Each number is 200 + 20 x the weight over the matrix's rms, rounded and kept within 0 to 999. Layers, rows and columns count from 0.

# layer 8 MLP down (transposed), 640x160, rms 0.249, rows 530-573, columns 0-79
209,235,220,190,170,218,219,186,178,214,210,193,194,188,226,202,176,231,224,207,210,242,209,193,191,207,197,228,217,197,197,184,188,217,195,191,198,193,219,183,207,198,202,202,190,230,191,206,202,193,247,225,206,198,200,246,173,216,214,235,202,193,230,192,183,206,185,181,208,242,223,193,203,223,206,217,257,231,195,171
190,236,175,216,171,182,176,219,219,177,192,195,197,199,187,183,232,213,218,177,195,233,204,217,203,211,194,164,206,199,218,188,187,201,215,188,208,202,188,191,200,217,194,202,172,192,189,203,193,203,174,196,204,215,209,246,206,179,194,174,233,222,203,204,193,183,180,212,160,217,200,233,197,163,188,220,201,175,173,195
194,163,167,232,196,178,213,205,203,184,229,198,201,204,197,210,206,178,167,192,192,245,182,155,166,175,237,206,202,169,187,187,207,190,206,195,175,228,222,192,198,217,187,207,216,178,214,212,215,201,196,220,177,203,192,203,219,190,145,219,189,210,226,180,184,197,163,238,212,183,171,175,202,206,163,198,207,225,227,194
220,210,204,213,211,230,223,217,192,207,180,207,224,230,156,185,220,205,232,217,208,198,208,232,184,178,197,225,207,211,182,195,193,158,192,191,209,157,210,174,232,176,185,230,207,220,214,224,214,178,190,178,189,211,193,231,203,214,209,201,204,192,177,214,237,200,194,191,225,183,228,240,172,240,219,196,240,186,195,207
174,170,184,190,243,218,165,224,202,182,209,213,214,201,181,178,195,218,196,189,207,229,205,153,231,191,163,167,200,221,179,201,166,197,195,189,207,167,205,194,201,199,252,177,181,205,205,198,197,183,190,178,200,182,232,247,180,222,206,249,179,196,222,198,170,178,170,190,198,196,217,213,195,220,228,188,197,206,180,185
192,218,202,182,187,187,226,203,226,225,198,192,163,180,223,151,238,177,206,188,202,239,218,189,207,165,194,181,220,246,212,192,173,193,204,197,194,193,226,217,210,195,194,188,127,227,206,195,193,206,223,188,142,181,226,211,203,186,221,196,170,215,214,215,207,194,240,190,214,197,208,252,198,215,225,219,197,189,189,228
207,235,211,173,231,238,185,214,177,212,171,205,214,201,201,190,188,158,204,205,225,186,203,180,224,245,229,175,189,204,230,199,220,193,187,225,192,192,187,178,195,151,200,207,208,208,191,234,216,198,209,206,158,187,212,201,221,251,190,215,169,230,180,223,189,224,160,193,183,213,186,228,203,213,192,196,176,196,201,171
197,218,196,210,201,205,179,166,205,168,244,196,209,177,177,192,228,173,184,198,228,206,167,204,197,244,179,186,210,191,208,183,197,205,165,223,177,209,204,210,157,195,175,214,228,221,215,210,193,185,146,197,204,197,195,209,197,163,184,206,222,239,174,188,219,209,191,217,166,213,226,218,186,191,208,208,197,200,213,261
221,238,202,185,183,206,195,228,164,211,177,203,213,225,204,215,166,163,209,214,229,211,193,223,216,196,192,192,199,214,166,212,213,166,235,193,193,186,266,210,216,226,203,210,179,196,150,208,165,189,227,194,201,197,218,176,213,183,207,187,197,186,250,211,166,172,194,201,210,190,152,197,248,154,212,229,197,195,204,177
202,200,188,202,177,186,196,173,226,200,209,204,192,183,186,194,178,203,217,181,221,197,214,186,234,207,196,198,219,160,215,218,207,217,213,194,167,180,176,158,194,191,131,194,230,206,180,195,209,206,203,187,201,196,244,209,208,205,189,212,184,196,194,199,217,212,201,220,206,195,212,216,215,214,213,185,188,181,204,187
181,197,203,223,174,206,214,190,194,189,228,196,216,221,193,183,238,208,181,186,208,186,197,228,235,201,204,241,189,205,187,214,180,201,172,212,199,193,232,221,231,214,185,221,200,209,206,212,203,191,205,191,191,194,212,205,193,194,236,193,210,221,222,191,222,213,200,200,191,221,204,212,209,203,225,228,198,206,181,190
174,199,213,192,130,220,203,133,198,175,195,226,186,188,197,213,186,215,196,191,208,201,231,188,211,203,215,211,205,188,212,182,206,202,201,165,190,176,228,187,179,188,192,199,215,242,237,254,227,209,229,221,158,194,184,193,226,183,172,206,196,209,194,274,182,197,193,176,203,204,184,217,183,180,208,205,187,162,180,191
198,202,194,171,228,206,203,190,214,184,242,220,232,196,215,217,205,218,206,183,195,178,220,186,207,202,205,169,212,171,177,219,177,208,211,258,166,208,192,200,187,198,214,198,179,204,211,234,243,170,218,189,167,224,213,190,191,172,191,218,185,216,186,208,186,193,199,236,205,237,200,209,199,166,206,211,226,221,209,176
185,220,193,188,187,202,169,189,201,193,196,221,228,204,189,229,214,186,215,177,195,181,141,210,243,234,214,183,201,201,203,199,181,211,180,191,219,177,209,202,213,198,197,208,161,217,220,217,194,156,202,195,207,185,221,176,234,204,188,201,190,171,206,209,195,205,200,175,217,206,216,231,201,216,193,201,197,199,188,195
193,200,197,237,227,190,193,200,215,206,198,223,223,189,183,205,202,243,178,207,208,180,182,217,199,201,164,195,252,198,214,206,214,181,207,178,191,184,186,191,234,203,204,217,197,197,205,220,184,200,184,204,193,181,222,152,191,203,187,201,190,240,203,206,143,170,197,217,203,240,210,173,198,219,243,179,225,179,200,213
174,165,188,189,213,201,200,244,173,203,173,202,212,172,191,227,254,207,201,214,208,173,176,190,230,223,187,229,190,213,220,201,186,191,201,213,204,206,208,195,236,203,190,211,221,227,213,216,220,208,191,206,227,186,204,206,181,194,214,232,201,188,209,186,204,215,183,229,202,182,215,224,195,201,195,174,220,194,191,187
205,202,220,216,195,193,213,190,204,168,222,219,207,220,229,201,215,209,181,185,222,166,195,215,189,220,205,210,152,210,182,175,156,221,191,228,224,188,229,213,211,219,189,176,188,215,259,184,215,206,164,213,193,180,153,222,179,192,194,221,195,192,189,211,201,223,220,186,153,182,186,217,232,260,213,200,224,197,203,169
195,210,192,227,194,229,193,187,184,209,227,198,185,200,212,215,195,164,199,201,205,165,218,212,165,196,164,187,238,207,201,165,203,222,224,204,210,226,180,199,212,192,188,204,192,201,182,181,197,176,201,209,183,203,213,198,180,251,170,191,207,191,208,208,214,205,203,199,230,189,187,209,196,196,232,190,198,203,202,211
192,167,219,180,183,205,221,204,179,187,173,189,211,232,175,165,181,234,233,217,207,193,200,238,162,247,190,195,221,197,226,251,197,176,220,212,184,162,214,168,213,195,191,181,229,177,214,211,163,221,191,216,211,204,215,173,216,237,192,188,228,201,197,201,219,210,184,198,203,223,212,175,194,175,205,175,200,201,180,206
171,213,196,202,214,176,208,190,199,219,234,169,213,220,207,227,195,213,191,239,185,204,197,178,204,194,187,189,185,205,212,223,191,191,198,245,206,191,176,233,188,218,220,257,207,211,194,195,210,179,251,208,167,212,216,241,230,186,185,152,193,175,189,204,216,199,207,225,207,204,186,245,233,222,222,208,213,197,204,205
203,238,190,195,176,205,188,180,194,208,207,183,191,185,197,224,184,162,199,203,181,202,237,189,192,215,221,227,188,168,194,182,202,179,191,199,160,211,222,220,191,220,234,194,161,233,207,215,233,196,193,198,169,199,173,187,219,199,194,231,201,189,162,177,179,177,223,188,207,221,219,177,179,219,218,203,174,193,225,243
208,207,229,183,204,227,175,193,184,219,201,217,223,215,235,220,208,189,202,188,193,173,211,236,190,190,220,228,171,206,208,248,173,187,201,207,195,234,227,181,225,212,201,168,203,187,239,165,185,181,193,184,171,188,207,170,214,251,195,208,227,177,190,167,186,180,199,172,208,163,197,201,238,219,201,155,204,207,167,205
176,182,185,153,185,216,231,165,224,218,159,210,203,204,191,242,176,218,209,189,181,197,198,164,222,238,173,213,173,243,182,191,198,212,193,178,200,194,214,162,214,196,213,175,222,167,215,206,171,198,171,228,197,207,210,207,261,207,187,200,207,187,217,175,175,174,187,197,223,198,170,206,195,234,172,214,215,208,201,218
183,212,171,228,211,225,213,212,180,192,195,186,198,198,214,205,190,216,208,190,203,191,225,188,223,204,200,185,214,240,214,184,202,187,200,179,189,212,167,187,190,209,202,231,194,180,192,224,227,210,212,222,153,222,200,172,220,180,204,221,214,196,200,206,184,195,217,200,198,225,212,209,168,183,179,212,185,196,212,177
196,240,180,189,196,231,203,197,207,199,244,157,198,168,205,235,210,196,200,250,203,197,181,188,213,192,232,199,194,215,202,199,150,191,215,200,193,203,225,199,161,187,182,219,166,205,189,189,180,186,179,200,176,214,181,195,213,175,191,201,189,207,230,236,198,200,221,224,212,218,217,202,218,209,214,213,204,178,180,193
164,198,177,206,176,163,202,228,206,212,224,209,184,198,172,214,184,210,218,220,218,208,251,241,212,160,196,229,177,186,195,213,194,252,199,166,196,236,148,199,199,174,166,167,201,184,209,217,203,205,161,206,222,195,213,183,205,157,178,195,186,206,182,240,167,210,193,168,206,233,226,202,183,199,203,201,177,189,209,211
214,196,203,222,191,188,177,197,205,203,198,194,201,218,247,226,195,158,181,171,237,182,204,211,203,165,218,187,159,192,196,240,230,172,234,213,206,188,184,220,214,236,178,219,256,184,183,203,156,179,270,186,186,205,180,210,237,207,205,179,206,192,210,232,208,234,181,193,218,177,182,226,192,202,210,184,214,207,202,160
170,187,184,218,209,215,206,222,202,217,187,181,219,164,211,204,190,191,201,211,196,174,222,193,212,214,178,234,181,223,193,163,165,197,179,214,181,188,227,214,182,190,200,204,213,191,204,196,199,220,229,185,185,196,225,191,192,212,207,176,171,162,219,210,174,178,198,195,186,236,207,185,225,190,194,211,223,184,209,170
182,227,214,212,183,212,209,185,228,191,201,227,203,154,172,201,186,181,198,193,215,191,193,204,211,203,185,205,194,170,190,192,189,222,199,189,184,210,227,193,200,196,220,210,201,232,201,192,226,233,166,211,209,215,222,187,213,198,203,203,197,193,223,183,191,231,207,219,198,196,195,191,195,232,177,202,194,234,194,203
217,188,202,170,210,196,213,186,154,196,183,197,182,179,193,231,218,225,205,170,249,200,180,203,171,166,190,169,228,229,219,189,183,204,189,205,194,157,186,231,194,193,204,216,238,187,202,214,191,213,204,203,201,225,182,226,202,211,205,226,187,195,192,211,174,193,185,209,179,205,206,232,197,175,232,162,194,197,247,206
223,190,180,223,168,237,202,214,215,175,241,193,195,175,216,205,206,203,180,169,171,198,180,197,202,146,205,161,240,223,213,163,238,224,194,198,182,213,205,164,205,192,194,198,189,179,226,212,209,171,204,204,217,209,189,209,200,225,191,172,168,170,211,202,186,190,170,210,209,193,192,231,223,182,246,202,230,176,151,198
171,194,206,209,201,161,217,184,197,212,228,194,200,194,192,199,240,206,190,210,204,205,189,235,208,156,207,244,189,180,192,190,213,224,186,250,211,188,143,208,222,210,212,195,210,204,222,190,208,183,169,220,258,195,175,182,201,198,173,203,186,231,172,194,184,216,185,195,223,172,179,185,179,206,171,203,183,226,203,208
214,232,221,183,239,229,216,208,208,179,183,197,196,169,214,210,206,229,171,221,197,212,221,222,206,219,229,192,153,227,181,188,180,232,206,183,199,239,205,170,182,253,198,180,195,218,223,221,192,196,198,205,186,214,235,209,203,208,205,204,213,182,224,168,173,202,197,172,215,196,193,219,168,221,175,216,224,201,243,184
214,206,195,206,208,209,191,180,195,201,213,201,195,206,206,191,163,207,210,240,184,219,203,204,197,157,194,195,206,193,193,240,186,206,208,240,227,218,193,202,195,189,209,197,185,214,216,191,181,186,213,191,194,200,224,226,211,224,225,177,212,193,144,244,239,194,170,210,186,162,175,204,161,272,201,232,187,182,218,229
157,236,231,198,175,188,210,164,171,186,197,219,193,181,193,210,229,205,179,223,228,192,183,206,200,231,170,180,174,235,210,217,192,214,222,163,196,183,170,197,222,190,214,214,198,198,205,209,165,221,170,205,195,191,211,219,186,221,175,220,214,203,184,199,186,183,183,205,193,226,220,176,196,255,189,182,223,200,164,226
234,225,193,169,222,221,221,201,184,214,222,161,189,226,210,227,237,217,208,178,214,188,212,250,203,213,204,175,208,199,209,209,185,218,172,181,194,190,197,195,205,197,179,186,223,186,219,177,216,216,212,179,228,187,180,179,200,210,191,171,207,227,211,191,207,192,177,205,189,197,197,212,201,179,175,200,227,222,178,212
203,200,177,198,201,214,208,184,216,209,208,201,148,197,199,232,235,208,211,193,210,210,197,181,223,238,181,204,207,210,224,182,162,194,153,154,194,179,172,188,191,144,225,208,209,165,171,231,225,215,228,240,227,208,217,164,185,193,188,203,233,206,219,225,158,211,205,208,200,213,198,234,223,198,193,195,219,204,171,224
190,215,161,189,144,214,171,241,185,221,204,173,202,218,215,205,169,179,200,214,177,195,169,178,221,177,199,189,191,175,181,214,205,183,194,232,196,177,166,182,196,189,199,201,196,207,194,236,217,168,202,177,196,201,198,215,170,227,237,186,199,197,199,214,224,195,206,194,178,204,194,201,196,221,184,214,228,182,189,170
167,183,216,202,206,212,200,200,206,151,225,181,217,227,163,183,192,171,197,206,192,178,170,208,187,195,205,193,237,185,241,198,219,219,194,206,203,200,186,195,196,186,184,179,216,205,214,218,225,215,185,237,202,203,188,186,203,169,210,159,198,181,220,178,199,199,195,199,193,210,201,212,216,184,176,201,182,201,210,178
218,212,215,154,195,226,199,169,183,227,194,196,211,200,200,189,211,205,222,205,213,207,197,225,242,209,188,172,188,196,199,215,224,195,232,209,200,221,213,193,168,212,225,179,202,188,198,220,237,218,210,242,181,214,211,179,199,216,204,209,199,189,193,223,185,202,176,190,210,209,176,253,193,192,175,153,199,185,198,212
178,194,223,179,147,247,238,205,210,213,205,188,232,209,222,173,213,194,169,165,208,183,183,183,193,190,208,192,224,220,203,218,209,188,190,145,236,224,219,221,199,217,145,195,204,204,227,215,193,207,220,189,231,215,202,195,179,194,217,217,183,222,192,201,210,194,196,209,197,219,213,224,198,180,201,205,190,221,173,194
186,218,184,192,186,192,227,207,210,231,205,190,218,189,183,222,194,236,187,180,210,186,169,190,182,208,230,214,199,195,193,200,187,240,188,217,181,220,199,210,170,205,180,178,193,239,195,188,207,202,222,220,177,200,181,196,167,212,203,220,186,234,187,210,193,188,201,229,197,189,185,196,203,226,196,183,193,222,210,186
203,184,222,185,219,204,168,197,236,222,222,189,170,210,179,212,183,182,219,228,148,203,211,233,208,203,198,200,207,208,205,184,225,197,145,207,199,225,195,179,197,211,182,207,200,199,214,183,162,196,195,227,184,226,235,187,214,209,243,223,220,224,204,203,173,153,201,218,178,197,203,181,190,222,184,186,204,193,177,209
197,173,197,210,211,215,172,212,205,166,240,201,206,203,237,217,198,222,214,186,212,186,220,209,197,181,181,212,163,210,164,216,200,213,209,191,174,205,186,210,225,187,204,197,199,180,210,189,192,184,204,211,209,207,188,246,204,225,201,198,214,224,213,201,149,230,203,210,187,177,212,169,216,204,202,174,203,216,199,169
# layer 8 MLP up, 640x160, rms 0.237, rows 531-574, columns 0-79
205,198,223,219,193,208,187,168,217,217,192,193,209,196,200,228,199,205,175,186,208,171,208,202,219,218,196,201,202,242,196,203,212,197,193,222,228,218,202,193,212,186,210,188,164,207,208,192,217,180,231,242,213,194,201,171,193,166,222,200,204,191,203,235,226,218,205,219,218,195,165,194,195,196,181,213,231,181,195,170
227,213,190,181,182,210,186,165,201,199,187,221,221,200,168,237,202,213,194,201,202,223,208,190,201,194,184,194,194,218,169,193,188,180,196,195,185,190,194,196,200,204,168,185,178,205,194,196,231,170,186,194,205,239,233,210,172,205,174,207,216,187,210,194,208,204,211,190,205,234,205,228,219,182,189,222,184,185,215,222
183,199,197,211,193,178,169,164,200,216,222,223,220,185,208,195,183,230,216,184,193,200,264,210,218,236,228,200,206,212,197,198,237,200,220,179,197,208,149,205,250,208,249,209,169,199,201,177,188,173,177,231,234,176,179,218,208,194,208,205,227,139,214,218,189,163,212,227,203,190,193,218,187,188,195,166,171,200,208,208
243,247,194,199,239,204,187,193,189,202,209,190,197,197,226,215,195,193,198,196,180,192,180,176,234,191,223,215,203,180,183,221,223,187,248,234,196,201,179,143,208,211,193,217,192,185,199,200,191,197,219,175,215,170,203,135,170,188,182,219,196,236,181,207,191,162,181,224,178,211,216,193,198,149,203,221,207,238,202,168
181,225,216,205,221,198,203,212,173,220,174,211,224,181,177,213,220,188,205,179,185,216,193,202,224,188,197,167,185,226,185,226,180,213,138,198,200,202,211,199,173,214,222,194,197,174,197,215,211,187,204,186,191,219,209,201,204,188,205,185,171,178,208,188,208,205,221,196,187,210,203,194,240,203,185,207,218,139,228,255
184,197,200,179,176,182,175,194,187,221,236,225,243,166,224,231,215,210,152,186,186,157,208,219,204,202,182,197,199,203,211,163,225,209,218,174,177,187,229,219,190,210,204,231,210,181,187,175,206,202,180,238,247,219,252,181,219,194,232,224,175,209,178,201,186,193,189,183,212,209,204,206,169,208,205,203,214,204,214,201
225,186,189,231,192,193,204,203,200,232,209,204,223,187,218,194,145,227,164,195,191,198,192,176,247,179,202,162,201,229,199,205,194,168,205,241,188,188,181,200,207,165,191,183,180,193,222,218,168,177,206,185,183,215,223,162,196,226,207,206,200,198,185,173,166,190,218,207,203,204,206,214,197,209,206,214,226,215,207,200
183,201,195,229,253,184,205,214,196,219,224,163,177,207,241,198,218,239,188,210,196,208,206,227,205,212,167,208,192,187,206,200,230,179,200,210,196,213,161,193,186,212,150,200,173,211,193,214,172,194,200,207,235,157,236,239,194,218,207,190,193,240,164,218,210,216,199,194,203,179,167,182,203,215,214,218,213,193,184,210
216,199,220,213,220,169,207,173,195,207,211,205,229,231,191,192,229,203,212,212,232,200,170,181,239,202,194,179,174,188,200,180,190,235,210,195,190,205,227,201,213,194,215,211,210,219,191,201,226,182,222,193,212,202,231,180,210,193,220,185,195,182,179,174,158,198,210,194,175,219,199,170,178,179,217,222,207,220,191,211
244,207,226,197,253,208,172,210,203,168,184,207,161,195,213,206,186,189,207,202,180,226,170,181,194,195,207,189,229,156,207,215,245,202,189,166,214,226,174,189,234,177,204,213,202,208,189,198,193,168,197,200,212,206,213,206,173,202,195,208,214,178,199,194,235,200,248,205,193,206,211,204,204,190,186,187,176,186,206,204
205,223,185,215,239,191,189,215,225,169,192,208,193,205,212,208,184,205,175,215,211,205,192,211,150,173,188,175,196,184,209,176,190,149,252,233,230,185,219,213,209,199,211,201,212,198,221,191,180,217,171,239,205,187,141,214,205,187,168,221,196,203,195,178,218,237,195,198,222,185,177,212,173,201,208,198,221,210,226,198
170,184,217,223,174,190,235,194,215,196,184,204,186,212,204,171,200,185,196,194,195,198,192,224,189,205,216,192,187,232,158,190,210,212,206,174,214,231,211,206,183,179,213,189,208,194,195,199,242,211,221,174,209,180,187,219,218,195,217,223,195,215,196,209,186,144,198,230,191,184,216,202,183,209,203,196,165,222,156,201
201,241,137,229,176,251,225,203,193,207,187,212,196,208,206,203,210,178,193,193,184,226,164,215,161,219,232,219,209,195,202,201,206,214,180,241,196,211,212,220,150,173,199,211,179,213,188,198,198,180,214,210,179,224,193,206,213,191,222,173,206,243,171,157,219,189,234,236,175,176,199,202,165,196,205,224,174,186,209,178
184,182,226,212,179,201,219,206,200,203,197,206,192,169,245,233,195,191,204,221,204,206,168,202,211,229,206,203,161,191,195,182,206,193,242,191,203,193,196,205,198,198,172,190,212,181,231,247,212,191,181,173,177,220,200,204,178,207,184,215,206,219,182,215,178,179,221,191,186,204,226,190,194,186,152,209,183,192,196,198
200,193,202,197,208,203,180,195,213,210,204,236,204,190,175,181,199,167,205,201,182,182,187,214,196,199,189,167,150,187,204,207,199,202,185,185,210,207,195,219,173,196,186,249,215,171,189,195,207,164,203,166,213,198,198,212,212,212,228,212,171,163,246,185,216,212,174,215,203,195,216,227,193,208,213,206,202,201,221,195
189,231,210,207,256,226,205,190,214,182,192,228,191,169,227,229,186,183,186,196,179,169,225,207,203,235,215,198,186,180,188,191,208,166,221,200,222,215,182,212,214,208,181,204,184,213,163,206,197,200,208,183,217,197,194,208,211,184,188,209,213,236,202,250,173,223,220,230,227,211,204,200,200,171,170,220,201,207,208,173
211,223,184,239,218,209,207,210,203,188,209,210,195,147,239,209,178,206,245,216,199,202,189,177,219,193,197,198,189,234,218,157,177,186,189,159,188,188,191,234,176,180,199,199,199,208,210,194,221,161,225,157,211,170,191,196,195,184,219,192,185,195,228,183,192,197,214,200,189,200,222,193,219,228,207,209,213,210,194,206
217,204,227,195,163,160,181,204,178,227,214,203,236,218,225,186,214,193,170,202,211,195,216,200,168,198,222,195,221,239,203,205,196,182,218,171,182,203,168,212,170,232,220,190,195,190,219,162,208,214,241,188,212,256,180,199,194,220,203,199,194,161,204,157,193,213,206,150,180,193,178,189,226,186,203,229,207,219,202,206
197,201,198,189,194,204,223,187,178,210,216,190,190,173,203,210,190,254,222,184,209,235,216,225,181,203,197,222,240,183,168,206,205,214,198,160,211,174,194,203,218,212,229,156,174,209,218,214,187,203,202,196,236,197,212,190,225,205,153,195,205,240,176,164,187,178,228,224,187,163,168,218,210,190,219,198,187,222,184,192
186,211,201,205,196,181,198,248,196,206,185,203,183,202,217,181,213,255,192,183,220,202,175,178,168,209,203,196,179,200,191,214,223,186,208,226,204,182,195,198,194,193,181,200,201,196,203,208,209,233,189,190,233,216,199,209,186,212,224,180,212,206,204,198,184,195,210,197,211,215,187,214,170,209,208,211,190,159,221,202
228,189,206,187,198,213,193,188,211,214,187,204,186,209,179,194,190,215,178,161,230,186,174,202,244,201,202,221,189,183,210,198,198,160,191,202,236,178,185,191,213,197,200,222,199,149,179,189,202,220,193,207,210,202,180,186,208,178,186,206,219,220,178,169,175,169,236,229,201,217,233,202,191,172,220,195,156,171,226,189
202,183,183,182,247,193,204,241,185,226,185,177,183,206,186,188,214,212,210,225,199,208,229,202,202,148,190,216,184,225,195,228,247,186,179,185,216,174,192,235,213,221,209,226,207,209,203,195,196,177,188,161,190,207,201,229,179,237,197,187,197,210,215,202,178,208,185,195,182,225,194,214,221,203,193,193,191,215,241,184
191,233,197,183,234,177,169,197,201,199,241,186,213,202,203,187,172,214,212,224,201,179,204,193,209,207,186,179,188,227,215,157,230,216,213,166,198,128,214,201,172,213,205,205,232,195,230,206,219,199,222,203,196,185,209,200,196,212,209,217,217,185,183,165,184,205,223,215,224,200,208,198,177,184,217,199,193,227,189,177
173,153,184,228,196,183,208,212,176,174,202,211,206,184,200,192,232,211,176,193,214,153,228,184,198,207,202,159,181,202,209,201,229,205,218,147,148,204,156,213,189,252,214,205,162,199,189,217,196,185,205,189,223,204,189,189,216,198,220,199,221,182,208,200,222,192,204,198,176,229,213,206,201,183,203,197,227,226,182,175
232,188,148,193,206,197,214,219,196,203,220,217,211,191,210,199,228,194,163,200,170,230,216,224,165,222,215,189,220,198,185,218,224,176,202,199,206,201,193,225,183,202,195,226,211,241,205,208,203,217,227,202,215,192,202,175,176,227,217,219,188,241,182,223,206,229,187,202,198,162,209,179,214,162,207,203,191,202,200,199
195,219,207,225,206,189,207,196,155,192,191,158,215,196,199,166,213,193,201,201,171,189,185,215,228,205,233,214,210,216,221,200,196,193,179,216,197,235,189,193,187,224,206,187,184,194,238,199,161,193,192,221,192,207,194,195,184,230,227,187,172,204,190,204,209,168,176,199,195,202,231,200,199,207,186,194,200,196,175,211
210,198,178,222,226,203,178,230,218,175,187,188,218,192,203,198,208,211,172,214,207,213,201,197,205,192,213,162,211,205,221,166,193,201,232,181,204,202,193,207,233,183,193,180,173,203,200,234,172,174,177,198,204,194,191,203,179,176,213,175,198,186,179,241,209,234,205,210,174,197,232,197,202,247,180,225,234,188,186,212
182,188,183,206,197,208,190,183,206,242,201,187,209,219,201,223,203,206,194,193,187,228,201,199,237,196,199,206,188,179,174,172,212,212,191,180,232,177,191,204,224,201,185,193,203,157,216,239,214,208,200,213,199,181,178,203,170,203,215,215,157,193,166,208,212,223,208,212,193,233,170,210,192,170,238,205,181,229,229,158
202,236,217,196,181,205,166,169,206,199,232,197,206,202,200,188,231,194,214,224,177,201,175,191,187,224,190,222,195,200,182,179,215,198,235,185,181,198,163,189,216,229,171,191,177,205,213,187,215,212,183,191,174,195,199,188,194,195,202,182,237,231,210,222,223,164,201,214,189,207,211,241,237,177,177,197,175,232,184,202
192,204,178,217,203,189,208,169,180,202,179,195,198,197,201,208,202,194,232,200,225,212,195,206,159,223,175,194,231,215,191,216,198,217,182,171,187,195,215,211,196,197,196,178,213,189,200,206,212,205,225,221,195,168,211,189,240,187,211,210,190,209,224,191,238,164,215,216,214,185,208,206,215,178,216,199,194,193,208,229
153,237,181,224,193,185,207,186,206,191,205,194,211,185,190,207,208,225,227,148,164,220,218,214,197,208,173,193,233,148,218,172,170,204,208,150,201,203,194,230,184,209,173,206,172,178,178,188,202,227,217,200,197,204,258,189,217,240,198,215,162,215,222,230,188,188,215,197,193,196,174,202,217,198,228,200,210,251,185,228
200,199,222,237,193,205,205,169,189,194,156,203,207,192,205,178,202,235,192,184,200,182,212,192,203,187,174,137,211,206,180,194,179,181,174,183,221,206,208,245,198,201,179,199,206,222,235,235,196,218,182,253,212,216,193,210,206,188,188,222,204,163,179,225,225,207,241,214,204,203,180,183,182,193,217,198,174,225,201,220
169,225,221,214,197,193,210,171,214,166,184,220,214,165,222,230,223,205,186,227,222,207,197,196,187,220,170,216,240,225,166,193,190,195,243,202,205,222,212,193,200,185,260,211,205,199,217,204,211,194,197,218,201,221,161,207,192,173,222,203,212,172,199,183,218,236,227,211,256,218,198,173,191,211,179,195,210,223,199,176
199,192,176,192,208,226,204,178,185,225,200,198,205,188,153,231,230,166,198,188,195,236,214,197,198,197,187,195,198,252,235,186,168,236,203,211,203,193,193,217,174,235,208,213,210,165,218,215,167,178,200,167,183,209,204,219,192,201,218,225,201,194,187,159,178,153,186,212,208,218,197,129,180,163,217,193,173,202,206,173
197,185,210,187,223,218,213,193,213,214,201,229,178,162,211,182,223,218,202,230,193,199,193,194,199,196,178,170,224,205,218,233,175,174,207,205,203,196,170,218,178,228,193,217,182,208,179,203,193,197,216,200,198,232,198,213,194,198,205,232,205,204,205,179,186,217,210,204,208,216,200,219,180,185,196,217,190,200,191,188
205,168,186,256,226,169,163,202,221,206,168,226,191,180,177,183,172,213,187,230,208,219,171,192,205,198,170,170,214,211,181,188,218,184,204,196,159,175,188,209,238,168,189,204,187,205,209,243,170,197,185,212,182,185,207,201,212,234,207,180,200,202,222,209,192,210,192,195,208,231,231,218,189,193,226,224,196,202,214,187
206,234,188,193,218,217,175,230,246,201,179,183,209,193,182,178,196,200,183,150,188,221,194,153,182,209,235,214,179,190,203,214,205,214,225,195,191,200,214,194,182,206,228,181,207,206,170,161,194,177,186,231,183,198,208,232,220,151,218,231,189,163,201,203,178,236,194,218,174,194,170,201,204,203,192,205,190,172,208,168
203,212,180,196,189,214,198,216,208,209,178,189,196,154,190,152,204,208,195,191,216,179,184,213,195,192,189,173,191,186,175,240,170,189,202,239,233,209,196,166,230,171,218,201,200,198,219,230,211,213,216,177,213,207,185,225,220,176,210,204,227,194,224,207,176,190,199,214,235,202,174,210,156,206,217,208,222,192,224,187
185,209,222,217,230,203,208,176,225,171,173,226,205,177,204,197,205,251,199,206,208,213,220,171,197,191,221,195,216,228,189,158,174,155,203,206,182,193,185,209,206,169,183,216,212,183,194,178,245,184,183,169,179,219,216,214,182,194,192,221,186,206,198,215,212,193,205,194,194,223,224,167,128,192,247,190,224,207,191,183
202,195,202,198,229,193,198,230,175,208,171,214,195,231,201,221,218,230,208,261,173,232,203,210,217,205,206,214,171,186,192,194,189,190,191,186,209,192,167,168,229,190,209,193,237,223,152,163,201,208,201,209,209,198,233,166,189,168,232,227,194,192,190,191,196,192,243,197,238,202,196,210,205,210,234,167,146,163,201,199
210,191,204,204,192,206,198,219,197,177,194,222,188,187,231,210,212,181,238,223,176,213,204,193,207,238,173,220,224,207,223,185,221,173,214,202,211,178,154,218,220,192,185,191,235,193,209,179,179,181,164,190,177,240,220,217,202,201,198,180,195,174,197,176,205,172,201,226,184,202,207,217,181,195,191,213,208,175,166,238
198,194,261,215,204,177,182,204,213,190,188,219,177,203,220,217,216,178,221,205,149,205,192,177,215,217,208,238,198,165,275,153,202,211,201,185,203,191,238,203,209,175,196,201,227,185,194,178,188,204,188,194,211,217,212,187,209,212,184,215,165,208,195,182,201,204,201,190,194,230,231,212,221,189,191,157,196,199,222,157
205,232,206,230,199,196,210,155,183,204,190,168,200,177,197,179,215,211,194,233,206,208,201,188,173,204,191,201,194,209,207,199,207,168,205,199,224,173,214,162,226,210,207,207,212,185,188,191,208,188,176,184,202,188,190,232,170,183,185,208,210,177,233,243,179,183,197,181,215,223,208,188,163,195,179,203,202,221,207,185
252,188,184,251,239,193,215,179,231,209,193,230,190,176,215,257,230,211,221,183,206,173,193,207,204,254,195,232,201,186,213,213,195,195,229,231,186,228,230,212,212,235,203,218,237,181,212,170,201,194,187,183,219,210,216,216,143,179,181,195,190,186,202,163,215,200,196,196,230,174,178,201,163,176,163,175,209,193,200,206